{"n_layer": 16, "n_kv_head": 5, "d_mlp": 1152, "activation": "gelu", "norm_eps": 1e-06, "rope_fraction": 0.75, "qk_norm": false, "init_std_qkv": 0.0572, "init_std_o": 0.0101, "beta1": 0.93, "grad_clip": 0.5, "warmup_steps": 200, "train_tokens": 433700000, "steps": 6618, "dataset": "wikipedia_en"}
Each number is 500 + 50 x the weight over its row's rms, rounded and kept within 0 to 999. Layers, rows and columns count from 0. Numbers have three digits each. The size before them is the row's rms in percent of the matrix's.

# q: layer 8 attention query, 320x320, rms 0.105, rows 0-36, columns 288-319
# k: layer 8 attention key, 320x320, rms 0.106, rows 0-35, columns 288-319
q0 101:469372526573493542466523555506549527492484518496478482496465579459471476425463490524457644544523
k0 100:505513566458437511495443446562523546459475404513500511533467578519502507418589498517517492453468
q1 109:549515474508500434521509495357488470507542567471574546518556479488488416453435563446565551529489
k1 106:426502472545488568430506514467511433480523480609499451583485558576522482471477527540429512533508
q2 100:396477458536486515494496506517529466501457524587512532391467483534523522389594421483451519455527
k2 096:510581492453476446476512510538571505447538441442543506504553457456533536436436518367425507493425
q3 100:401517495458434531475446548538592446484460475479508443539536451478507499507537558506550498461464
k3 101:479487541462508483487497484493536496436490483482468499513477529467480442403450534451524624493514
q4 097:497510522510464539501544651536478509434486472499558502448488473503505577537471498447526385521578
k4 092:606513496443557509504573529497527487450498557408511560481461415455492528451422625478486546471540
q5 098:566597455608537572551440374468476518419563542520465483527440490466521559519518417471393448572555
k5 105:415431479576421470464425452569560587565533494475484504561462479485524556581647513496517554505488
q6 099:456421513515543582494575519478530510415465468464570499404481449546561489502510424479429471485516
k6 090:506511564396505415509423467624575567514454471540510515468589459550456594414515517533550527473457
q7 098:511525365494446557541492612454520556544576421484447540496461640472420515465466519491474530505498
k7 096:450402585546541515468398544444508398474487494517432542453440561486551445517453420524512495533500
q8 091:523424436471470452457498530434406554446588442532439487444425513528471538558499475490506478563513
k8 104:434502503540462484561453515483455524594464521510559631434479598461458510486486629522512533530468
q9 105:575518537494511485415471525527424482504543483523502526513437566541525467451452461473491511592513
k9 100:518510469462452549389516491415434447395554526641537482459490468493601465531541449518548455553476
q10 098:469556590539519548504601542424538498459476539535457466434478445514595523485493477472494426488521
k10 107:508545395461474464600508548521513555542516563526507534489510473421542541498559478517499545617542
q11 114:502459446497457438470436422494481500449606392430434503531433542521528544559461563463485558479473
k11 107:483444459447463525478436541538539477542479558539522511475538543517534390500487466488480561518572
q12 101:380479494516575434555546541536528486437493478490378545504504455510559488499490553452515531533439
k12 096:437497537510407563460436510444481443471465588494509600497480433466489376499524548556476629578478
q13 098:487493455559482415509478411515513505407514504496457528616485556492473485567472545486522548543359
k13 111:393543539447419622473514485484520497503530543493467423491446433535521488508438472542541477497547
q14 110:416468480514469508502552477594546551505412508473574481499434493554563503516443508513450491467528
k14 104:530535529513471464600463524472488564501544425408527463526527520402416532484487478471518526467438
q15 092:439493617564509503481500450520509530476523523526491475451554494423521460503473462558464539499449
k15 096:472497507503456472510477480532489508473557466484485423476517505515504458496662457494468474512355
q16 092:470494470528456546538416407446584493648529422521485581544589554460535472517531523552472376537468
k16 100:438496508495582488457513486474521484516538545514497497444524538438536525499477588454487610439471
q17 117:532538557567561559525505487460528508547458467567489482412530448429542548463457450470533405440628
k17 109:490516486467478512495530495540554581525442495520533571550584519519491442581401601545501544563490
q18 098:458518490464515412524449527582433556412557548523456542443450505517463529475442491538460543528507
k18 100:565528554522482502536447497492397535534606497489576390403444662550491539458526502533593339560541
q19 101:540590445480464447468545513535488567471493444494487506483510555524467575537441491488383482425562
k19 106:571492431589482416482490540587511494550577416447537460499505423498397579486525441505501559603461
q20 110:511492559532505411498577461455432557506477591676505509506547541490523478481435389576403555469474
k20 116:546556573531446566585380548491487595488497475464563494453401596501627499542518445467491572419470
q21 111:437541414521487475485499431494552536554464529527493585358526560513485571471527537484606373529592
k21 105:537538527486495427570431490495539525491473486548508522483510503498501509508578541501529526603482
q22 093:466522520457513494515506535551476437489500453505664497494491556546552531543499520559468526527442
k22 105:548558549556535530532443499521487526443469432500460462509553472441425485386555531550512468458375
q23 100:431555476513464524506450469513542506580471565576477540528556523449500520469528489505500591522521
k23 103:496465459511462479536553486533576474457469393474439518444558493462515487505481600479424550460490
q24 094:468551546466545499489444517478530556503532560560494527520483523453479546466377461540445573428485
k24 103:491453529498440525508450539574523522540568530422449430535512504538476497549628503563563458496406
q25 100:423457533515530528538528540571588524436436567492522551413512492566443414461585472508456600550545
k25 101:491506473531467416426502420488510621434482573500511496436451546404505543539495427483489480477482
q26 112:601523501431454524533458609494515453492568465468503535527541457519536498567557509458551508425492
k26 108:504534528500601496546540530420493438485515568437358429462469573556439473602542522464540481473457
q27 105:525531529424514454403470530504472489523481529551469419553490560585480475507471475461468592507533
k27 103:634486557482566560519545527549552493531451545473508550391496542557514519470508483499525531434516
q28 110:609439489459523558511489549517479466461457475407506462505482387521497500541520408462484466461555
k28 116:452483520454526437445559578502443498555502564636487482495539469542539503554544564442549516504530
q29 103:473526506546572612494471572486423473518514574613537469441545542514454499462510416478440510463429
k29 105:499465449551420505542466549480508589364465484432482426519400454464523488559589529537537573464496
q30 105:408544574460510537467496510629449485482457451474438446553524500440487490524532486608519520495553
k30 109:539535473572504531487582467507556557550559512482599396482453466405580531408585483517494452443498
q31 115:478576550414531534488469381626490520507513490589454528487517491488469502498524479539437444545455
k31 119:568550499562499436544546537530501469603471559453516550462447498524427520444551494446435501484505
q32 098:527596480559596492530540395517538485554525536574444512515500506476471374461496565472477477493481
k32 094:522506513534537480422548485546443532485505445624526499514579600513549449551513491506501560527505
q33 099:561428379463559458568522569523495560485464477487520510564510524417514497531449505520471540472419
k33 114:443454561483519461473441532535513479566540415442446483430514563420612497505547511500520491459413
q34 096:490566586480633475517506573451488544496485492597531495477396465496551545504445402490540493574498
k34 092:566433528400531476570477479500464605462488421468583486432546547510578593481560542572511584463464
q35 116:554573480588409510528500456441498555528508570499460469513544416499504441457463540520497492502467
k35 116:448476551479556590500537481437492512504496510501587532457455536484501459478438448465580583523554
q36 103:542528488581467548551489516426562467520490555499408546522570515491420500463494547585516475397514